{
  "num_attention_heads": 4,
  "head_dim": 32,
  "norm": "layernorm",
  "tie_word_embeddings": true
}
Each number is 500 + 25 x the weight over its row's rms, rounded and kept within 0 to 999. Layers, rows and columns count from 0. Numbers have three digits each. The size before them is the row's rms in percent of the matrix's.

# q: layer 9 attention query, 128x128, rms 0.145, rows 0-51, columns 64-95
# k: layer 9 attention key, 128x128, rms 0.152, rows 0-51, columns 64-95
# v: layer 9 attention value, 128x128, rms 0.133, rows 0-31, columns 64-95
# o: layer 9 attention output (transposed), 128x128, rms 0.117, rows 0-31, columns 64-95
q0 093:515571496557521489484464492513503471491487498503453488474489518556535489519495485514518525484441
k0 099:499539537517543510492475495499491460480508495523459506487504491502493465505500496493521571470480
q1 099:493529496498506529520514521473508481509455537550541482507508518522561486477474552524494516544495
k1 088:497535495502495519462534510489511499489461502509484513516497530506521502487492555512505526544506
q2 086:487457460528518488493486472501496519529555479537507516516526467503449518489521502487488497485506
k2 093:458484481487495477503487509509508502464542514500488482512490490495487513477520543467483508489525
q3 085:498515503532521529527448509522447465479495498511526473445516537530492499524471470500476496485495
k3 075:498498485503494467501518512499479521522455473493484465466457488515502535497465475512523536514457
q4 082:538525495504495529504513490507508445487526536508490515510559470519500515522480471547500469539492
k4 088:527501530516480475521492545535534464478511539491492493511498471477485511476482498534509471589511
q5 098:522438520466567466506500510481541473454557523549522508531530452495525498481514484497499494474513
k5 096:497443495518542468569525518481510477487522543553495482544521494501502487476528501487510505475492
q6 100:457507483503491507505489486494460476502506489507503468468509521485520510521510484488528504461502
k6 098:472521493524475532489503496479490501525470460514487510481512559486517500556488491478496522534516
q7 087:496497502523495505539529497498497513428509492520454506504506488509542468518536461494480516488466
k7 095:475526521500513505497491479505466551489541479505487521499522509471551486500527484499542491528518
q8 102:455513482490494511493482506461461496493477508497516499447499515545513484510489537532509481478516
k8 097:489529583498440527465479514482506530473508548532533490479488483542512494487478543485521515507500
q9 087:504513490494497458453505493494501500499498477516468508492537453514476514485477477521527456536503
k9 087:544528488490503476506514476535518514491499550474509451469535520506490509519519482503500476522480
q10 099:526502485494507462489504506466477511508503538479504483556523528425499531519460558481500500488553
k10 094:537515510501492493491537514478481519461485514497579494497532490471507483530488529478489475502489
q11 094:503530506538499439489517509500525547523444507513481517501523472516477486501502501509515520530503
k11 088:477495530500526472536509480473530528522471498521486500484512487483469477496488504522549486538473
q12 089:527477519529483474485509465478518497505441505477510517477502479513520455486532461495488485515509
k12 085:522503528482480488494494475436510517445473506526458515496519527526461491491526509474485504501450
q13 094:495518489460511460505490481494516476483515537494486489483498515507502503504489507533486486484510
k13 093:514500521479507472524486495498510519460517510488478500492504463536448522479493492495463473515482
q14 096:488505483509490541504478555498498502527507526529497517507489521474509482481495513535510551557564
k14 093:496479531540460503502482488499530494528521481485493468513522500487531512489485518539494515506548
q15 087:476502518492497479475471539495488542498547511518495501509483517499473525470499542480496510531517
k15 084:500499505457471496507471490488467526490545487541491488495469514482532552513533504501482506483531
q16 089:493469493514540476504501507523496490467534524480512477467498499528497504509485490494530491517490
k16 086:550493493473570455486471491489499495512504551489534522498473493522499482460478466514516525518513
q17 091:492489507481476554522516524494494512478491521513472501441511534471512520499526538488520506447517
k17 091:480477547529511520496525495481475522466535515479490533450521535473515529525488524495488515506512
q18 092:495525474497518544481528486543544506469451462506498521504533523522490521491532480523470526503528
k18 092:544498550500511572503517547513534502476457506520496497526504497523489527497508481503478499476545
q19 094:534504491509495450462464505531524493457518489509513537564503475501460523481542476506498500517466
k19 093:530470455517470477494480514496513472480532546490516502513516503477509473479528515507508473472471
q20 089:439483510510470510516517539520501469541490483470526508527514520529500506499525460553482536515459
k20 087:504497479471530490472515540507486518506513479515480474529478526472460504507510513568503518517527
q21 095:509494503545512522475489495520528498503508452451513492536423484537493515492490480495490501504511
k21 090:532499475477498493492510494502507535539501523464483498532484553469500535520503490458544536472540
q22 097:535497524478474500514494502503517499528525532517490504521488526522530525497521499481487488491466
k22 094:536512501464459515530481481493517532494503503525505478539542514518530470502458486472491512504479
q23 083:515540541504500497460539483495507518509513514532512494543492519506485484530488509505517519500478
k23 084:499508495523498509490509512476522510525484510514503483511475516528521443496462462498526564510518
q24 081:499540482551454518509465482495518526489494493478528515478484497508512498553502472542500555497479
k24 087:505542535503486539506466506524501468512522428504529491502485458529513514535477499530528498484521
q25 087:491514552450543455550521490522482524483469497494516518544445517456503515540498493458529528497471
k25 088:476483536469531513529545500476501528487476544528506463525468504492507526596496497531535483440449
q26 091:510463530494480491454494522478552498536535490495504505509493514499478512506531434500475480517518
k26 095:533457462494486460472508483450530510517554519526495502512475497455513496487491478543510477500491
q27 097:488551494488499504514488534540518470461454518467471440482459500490501501518529522518533516483506
k27 088:512529536517481513468520500507521472474494515460497517498459502471501525541518489476524534522513
q28 088:485506481473504481474519492535529509488505500493483505491524490529519505507494516504498499541460
k28 082:481485506485479502502533501516557496489476523507478501542505483513527469550496555468536537507511
q29 094:490468508470542475483482470520498521546498504472475507557504538496541500538449503479539519498509
k29 092:470461511540533469517517461556491525510494514502498523502486493507535501527448463532551522482517
q30 089:487475482515502512527503481511499526521491502479542517506526497531460535547546483546560503510488
k30 085:487477536535459526486495464534472485531457542514504551500542496500446512498477507512494489528469
q31 100:499530535489520504527520507493433454520528474495506504521507492458485494560508537503505479500499
k31 093:524511537548504487523503491428474492504480475476508525536490495504466471522482499487507513493478
v0 092:533461506500449509508458497512495498505504474449527482543513478481453448482469481477528537471490
o0 092:524490509495491488459492498494503530516530513512470495494468502508505573478495509475455507561524
v1 090:460539504545503484518513485512500498507510482520516493501501516480501536496492477485526511529473
o1 090:511488481504489469500505495527488521515517485471474475488512501468509477469533482501477529525488
v2 099:484536488472495500480532471490521513464521493464486495528539489479539496490434495517493492505471
o2 097:521487512517508491514485494508494513499448460527493496453491516528504492474526485490497500528509
v3 093:490515462493512499504472506488551506453508521492515464484553506502531517507527548520529499515458
o3 093:510501524506518482512512457508470521491480516512508533490456507547491517490522472505488500469499
v4 092:525561539485516499540496513466506475484509531471496451535513519464501522518516529466500484527519
o4 094:472504461494514511497518465525509533511461493480484521501529514524519476462501530501525495491469
v5 100:505556544508511493473491478491521482480523469485520499524490473471467507487486483555478514500523
o5 100:506516503502478545512508521505529522546475469502511450460498527537542487501514507451487495493527
v6 102:498524492465491493488504550490496486516481521485508542487516454513514487484525495546472510544509
o6 108:491453524453534473499517483510518555515546483504484506546485533488482532495499517491534498451450
v7 099:505519541520513505484512510501504520507510483496513491483461475534476458513492501506454520501517
o7 100:481481475487492505543465492474497498534492487483496480462517510464513502491460519514453445466506
v8 103:467524517454471526461477498482474495481539533498496491535506555485483496481466544499498469505484
o8 094:478444495528570516466495490513511519479501506496503514486536462541543500506482469479508542490507
v9 085:519472519497473446540478462497555483508558424467501506519522492547492463481545492441533490496479
o9 095:490496441539486546480476489487491479487440510494540477443502547464515532534497496531482517454476
v10 084:513449546503459469535471513520466488507495496481477473528513492501473502497507477530475446501486
o10 087:479510516479504511473526511469492504497469536514546466486455517505551505534547509491531542532507
v11 107:503484545551495488529489463502508506504497496497479494497495498483524483495513475475496471500502
o11 107:520489474479464481478490538487514468541469515506484499520529517463525507527544523513496520488479
v12 088:492497527445521492495504511456544510530494489519456476511498531512477509485487470471507517467491
o12 090:477502512505494505473473522504475510460499540514497517489522446530494482515502526505484474498489
v13 094:510475469484560532529485499514499507510488531529524468508501477539543461497487498484504498475480
o13 098:467496543474526433521510455482531472501523530528496511491479431482464488521487461480474496472475
v14 093:523475489497496495495524516516499481517494493532477462492493472509512481524531489474460509463465
o14 095:455473535507497431525470512500513514483479527497510523568458498482508492532475541478527509525498
v15 089:521510499494454486502558508548492482484466484499463491451514490522480437510491526498473501445506
o15 088:466453490482494458516451530501507508490487522512507475506511505503489504507489488491500496496448
v16 102:481517484482477493548558483501543511515501486498525513486555499520485503505493501517514511506526
o16 105:531553537518510502492511516528479475479500522523454513502488478520519496506521476516496539520465
v17 101:510520541507499466461504493490527497499523497476489494486524473511491507490498520518511560485527
o17 100:497494475496490472507489511533485548501477454503539472514475534466549534516497477490541473520530
v18 093:493520530499459513490515481500516515496528536518492470490505530529504516529515475478508520465456
o18 094:540532468546537529494499503476517469460491484515523551531501483482480460527500499501477503508551
v19 093:512525535516485498476519536517508506494531505481549471504484518543460476527482420482507488510470
o19 095:477447454512496527518513473435474500549529497542504513478516477470496493439513546455498513499496
v20 089:497491472510485499466531511448517513485518494485518488503492485488496453488467545493556539514487
o20 091:512462500468519569524487498495480460545515512522540499504460515489534480507471501506510474467462
v21 100:484504476504488440472468498500512518518531465492489518516475527509489510533474496468504500492506
o21 114:513513559504504520502469539520488501506460507467520463480540494502541493488471512518513519582505
v22 094:496506492502499528499512500440510524474473470485518569508509501504482535513477500502478480471497
o22 101:502530502506487492472480545489524502503489546512523454475504509534503450460507488488518529557541
v23 106:463532456522496475527483476524499491486507530488587533482476504496508493508509510507486529498492
o23 110:519513573511515556511465460506483474447541514524475515529507477488489511477498524511512479532530
v24 112:540512495515489472476519480491508540507510502476531505517455447509527494490523468508466463458498
o24 107:471476515462490495495509505476485488531522493469470483485523525463448525504536537474474505502522
v25 108:493501534508503494474520490529525526463497422489519489507454481530510524497506451503487459517524
o25 104:498484465524495490505498502456491510569480533504491507465515528476481479520522483516498507488522
v26 100:483533463474515493477501480498516479506470502515512473522478486469520469492483473489515516548537
o26 096:481474545494476520527471516520461529500520492487497523505512513467451504487548512519493521450481
v27 094:479490467502533479492502491470542511474509501527521504511498495530523492560538483522515480495538
o27 096:486466544479491494514516499557450499466420523485497481509478511509461533487463511476498500466449
v28 093:507508481459418497491556481498508552485545502503520504477458513512512520487513503521508500484513
o28 095:485465529529514547513456507526509482487475520504497496541526465472477480547471488503542501522463
v29 100:455510495503471498523524504535466466489564492505499474519462551496494505514517541499515459491477
o29 099:521495536480513542473484480510517503458478527472537562454538473490507502467487473449535529461516
v30 103:516507484469557482519497501532444482499517497493498467480497505525531489451488483504496467490508
o30 101:453491514481505558509527518470542481546447466524509485538504478499480510521535514508481511509514
v31 091:470516485489518483508438490540510483517460483518487515491508486496466522481525522501486470475469
o31 101:521508581514468510499510524478507492492455474516493488489490464509471489495468504520519546515525
q32 118:463518499516515496503489467487490481487497517483490519476514533509492484488541518471451530531507
k32 126:483501468518504484550528469513506488451481535484493518486519472524457510474530558497500528531519
q33 119:548563484485499499509497507516505530520444553465516528449472487512483424550513503477523491526539
k33 125:542559455515473516523488496511499459500487535475502515473469522481495464520491514465547513521527
q34 108:454501503499461489464478516499541504542498488533494466493465516471482504542486549521495498529531
k34 121:497504460470465457491469521473529492507516485478492498472467520490519527515507523467514513532539
q35 120:487513486577495500484465497450483486458502512481478528477512501548495501448495500502504516464486
k35 123:491521501523466504521484452497493475487487502481458508474494510498511495486498489468522530530500
q36 114:470489470528518513494520492489476534479507514522447492518502443535495511473513488480507523514514
k36 122:487496533554524459528523460489502544508472465512455523497519497505516489473502459509537541533520
q37 120:515493495474476543510485464494458508522501465478522486517514549490480521503497538538505491494487
k37 129:477501489456554522503499463498487515516484504513532495499479533486484528454503538509527450531491
q38 124:517522475520493468459525410515524495502520483507517484493524453502510498572496465496474494503505
k38 126:489491525463489449497503478490520438495481520520510474514508483490494491537485474503503518503488
q39 113:523499515516469508492509501508473520471492498524503519480500509498461512506509563534510487521520
k39 118:500535503503440509448519517513489476510475495529517517517517497484445528525547507513525500505495
q40 122:521493482469488512476489476468504542484488507500556517473472549519523482493504479538491495517486
k40 124:502541484508485502500503497475477489510504458531519469531478502505496503520485466503480519511489
q41 109:481523483492516535501535496539563492486465518515455483511505522495498512487504516461460513455507
k41 116:500534501527489539485484490522550581513508485500499513518466503485477537498504498468471493470537
q42 124:492467478513489500525465540452520566507478511509524542504507480474518533511502502500428476544508
k42 122:542460484502447522532491531478555565507478507499534530519490519487519474494495512483461483519516
q43 114:500482501503553495466521484493511493509472493492471472489509479500444459462491508512521500494505
k43 118:470511478526544499493532463467534469512499512454531531518498479490484504488526517511522478480514
q44 115:498488508496461533537502452521485502499487505479522529478511461511490456516498471521481510529486
k44 118:481495531485483523479515502510488473526487506500505515489520545514515462490498463504510469475503
q45 117:546489493480520477517456472466439496469483496494489544502494495551522517547503487542519512509484
k45 123:514521499503524498497516470467455526492484493477513503483520507526501524522503548516496495488490
q46 116:465483507503485454515520488476477516497489477558486531491525524481508516471508500483525520533503
k46 123:486446510502483457495511510496477499530492431488485511467529517465495483490501489543534522498452
q47 121:520510510474472490487538477517463481527523486557506548492539502517489484498509523499488531490505
k47 124:485514491479466492522525520499462497531526493559463522482531498510529507492496501513477476514471
q48 116:459487500509489515486551499550486504516485515484522491506493510507481477500554475449498508485508
k48 126:480421517507489476510548493482472506505514517483500514485495530501485532521493495490468501510523
q49 121:528496538479504503494519524489484524484480459492516530491502482513563514527470524459456496491508
k49 125:515532516459497478509540485486476517453505458501520485527494510507527472492533512485478508505519
q50 116:517464462492453502487529526476486533468490459533515486464475514497520481494519475476506462493523
k50 123:477489475464459503455486531465497519453492479520491503476524523485486503500505500492511465512524
q51 110:500500483437488513527488447530546484509455497498494523464511471497493495482482488510500495519493
k51 117:507485524488501457484448495510523537498472506485538534453514506516498489504494502487500533499487